From a checkpoint of a small transformer trained on Wikipedia.
Size: 9 layers, 4 heads of 32, 1.96M parameters.
Architecture: rotary positions, no biases in attention or MLP, tied embeddings.
Each number is 128 + 24 x the weight over its row's rms, rounded and kept within 0 to 255. Layers, rows and columns count from 0. The size above them is the row's rms in percent of the matrix's.

# layer 2 MLP gate, 320x128, rms 0.141, rows 215-225, columns 0-127
size [ 89 108  97  97  96  99 105 110  99 105 119]
[[105 121 172 138 103 142 151 129 133 140 175 155 146 107 120 152 122 102 136 135 186 133 127 117 141 114 146 113 117 147 158 148  90 111 153 102 136 129 108 166 158 104 162 140 189 147  97 118 144 143 144 127 110 154 147 175 159  79 132 143 111 183 132 131 114 144 163 211 144 132 174 120 112 104 113 116 130 134 134 118 119 129 147  98 107 173 174 136 135 139 125 112 111 125 150 107 133 160 111 128  92 132 110 136 100 120 104 151 118 141 171 143 137 142 140 128 146 106 152 102  99 161  95 106 133 155 123 134]
 [130  98 132 135 113 117 154 135  97 158  83 128 125  86 126 106 140 107 150 168 134 162 154  89 133 156 115 113 131 125 154 116 132 144 149 136 115 143 117 183 113 147 117 163 142  95  97 127 131 126 144 144 130 179 159  75 115  76 164 107 143 101 160 113 140 158 136 155  98 139  96 131 137 119 133 128 147 122  84 136 169 136 156 116 116 107 107 104 151 127 142 103 121 126 121 142 137 191 145 137 128 135  94 168 155 124 127 120 140 114 197 138 127 121 138 134 146 165 116 104 105 162 158 111 163 174 102 142]
 [137 140 110 147 112 143 134 127 103  79 194  90 135 133  86 128 141 138 153 124 167 119 141 131  95 146 184  69 116 169 147 145  94 125 159 109 143 155 148 100 167 139 124 111 127 140 137 123 130 119 135 147 133 109 161 146 146 153 137 163 131 106 131 111 111 126 166 131 128 121 117 121 105 141 124 126 142 143 173 136  67  81 160 143 141 107 144 103 109 118 133 152  72 129 118 109 141 133 127 118 155 143 172 105  99 105 149 155 120 127 146 137 110 128 146 145 177 124 172 135 146 131 127 131  88 139  95  75]
 [134 124 125 113 119 129 136  92 121  91 119 200 152 111 115  85 146 158 164 133 128 159 131 102 141  98 149 176 112 159 132 148  90 136 108  68 132 120 161 129 118 130 139 128 133 157 135 110 129 162 119  84 104 105 172 117 121 104 137  81 130 144 124 115  82 111 116 138 118 106 152 163 112 123 143  96 156 142 118 121 114 121 148 109 114 108  89 184 160 130 117 196 125 110 133 167 110 127 157 150 133 143 130 149 141  91 146 131 112 131 111 145 143 130 108 145 173 152 101 162 102 123 101 140  99 146 133 127]
 [111 105 154  95 126 109 110 146 137 120 152 113 148 112 126 113 125 132 140 138 128 143  99 111 131  98 106  94 145 145 163  91 154  93 149 137 149 147 134  73 139 179 130 125 145 122  94 165 117 105 188 122 113 161 116 132 194 136 155 155 115 143 170 132  81 134 115 126 105 120 146 132 120 108 175 149 157 107 150 102 115 121 119 119 129 130 133  92 174 109 128  86  73 152 137 115 148  99 157 158  86 149 139 113 114 115 143  85 101 143 140  94 155 114 133 146 124 104 145 113  97 148 124 140 164 110 125 155]
 [185 151 149  84 134 107 159 136 137  84 134 155 118 109 118 142 119 119 162 147 106 121  80 110 142 142 107 114 108 122 125 105 193 147 122  97 151 134  82 123  94 161 128 157 116 165  99 107 103 123 109 119 139 151 117 150  90 133 147 131  93 135 125  89  63 128 132 140 114 127  95 141 134 128  87 138 145 142 137 118  95 147 164  98 159 139 120 133 137 127 123 104 138 161 135 126 168 134 131 182 129 121 111 150 155 161 124 138 121 155 124  99 105 162 139 144 101 138 143 131 144 105 110 118  69 116 178 110]
 [ 99 143 138  99 131 143 133 136 188 144 141 102 139  93 116 127 107 140 114 134  79 150 107 103 146 154 130 135 127  98 119 146 151 135 147 121 117 143 150 108  91 152 164 129 122 158 112  73  56 121 149 137 111 118 127  91 149 176 108 117 113 142  66 148  97 109 113 125 138 123  98 136 136 143 138 111 134 131 164  97 103 140 154 127 121 142 117 141  68 117 108 145  81  97 127 166 123 125 112 133 147  98 117 132 143 117 132 172 122  47 141 104 118 147 143 155 122 114 121 127 147 125 111 134 148 112 103  95]
 [131 126 174 134  69 108 115 115 109 119 103 162 124 166 121 105 118 135 110 159 124 105 153 119 124 142  89 140 101 103 142 157 128 136 109 172 123 124 115 137 162 133  95 161 118 156 109 123 123 128 151 149 143 142 134 160  99  99 119 143  75 153 158 160 146 127 164 136 132 135 120 162 144 136  91 160 117 169 110  84  72 170 126 149 123 165 126 105 108 147  98 119  57 131 147  78 123 146 142 150 111  96 124 101 100 130 172 120 120 119 122 133 127 128 133 135  71 125 128 115 143 138 118 151 127 134 162 150]
 [111 103  97 104  89 121 144 150 129  95 115 135 105 131 111 107 126 111 111 135 152 160 105 146 116 168 134 150 109 135 116 146 185 157 146 144  97 123 113 148  97  71 143 121 149 126 137 109 151 140 124  95 155 112 141 126  93 118 170 165 170 128 150 133 140 153 138 145  74 134 139  86  81 162 137  86 120 129 159 145 143 123 163 160 122  85 124 136 148 152 114 160 126  96 103 161 135 173 133 117 149 150 125 147 131 167 127 102  95 119  99 118 151  90 131 135 124 150 143 113 103 169 104 161 131 158 114 101]
 [168 138 153 135 145 152  93 135 140 105 119 148 168 124 103 153 107 155 157 120 148 110 125 155 133 121 115 117  83 155 142 131 192 118 142 112 166 137 113 142 107  97 124  73 132 129 111 131 116  99 134 111 156 114 127 123 111 153 110 109 135 132 136 148 128 140 135 119 114 146 144 121  94 149 140 139  83  81 177  94 145 153 158 119 159 114 142 120  91 104 129 164 116 126  86 130 153 135 129 141 149 121 109 167  92 107 101 129 116 138  94 107 106 126 155 134 169 183 149 118  97 106 132 152  89 146 160 194]
 [108 110 148 128 152 141 139 163  71 144 109 122  99  93 132 144  99 118 124 154  65 122 130 157 148 116  82 136 122 128  97 165 134 136 146 121 143 150 155 105 135 162 151 129 137 136 150 117 138 149 114 141 141 127 126 113 117 143 119 115 131  54 130 130  82 130 156 126 166 132 128  81 150 132 155 119 146  83  88  89 132  89 156 161 157 108 102  96 130 109 117 132 137 143 146 138  90 158 118 121 107 149 143 120 170 102 100 123 124 135 104 102 166 122 157 160 139 175 159 145 117 112 105 153 133 173 152 124]]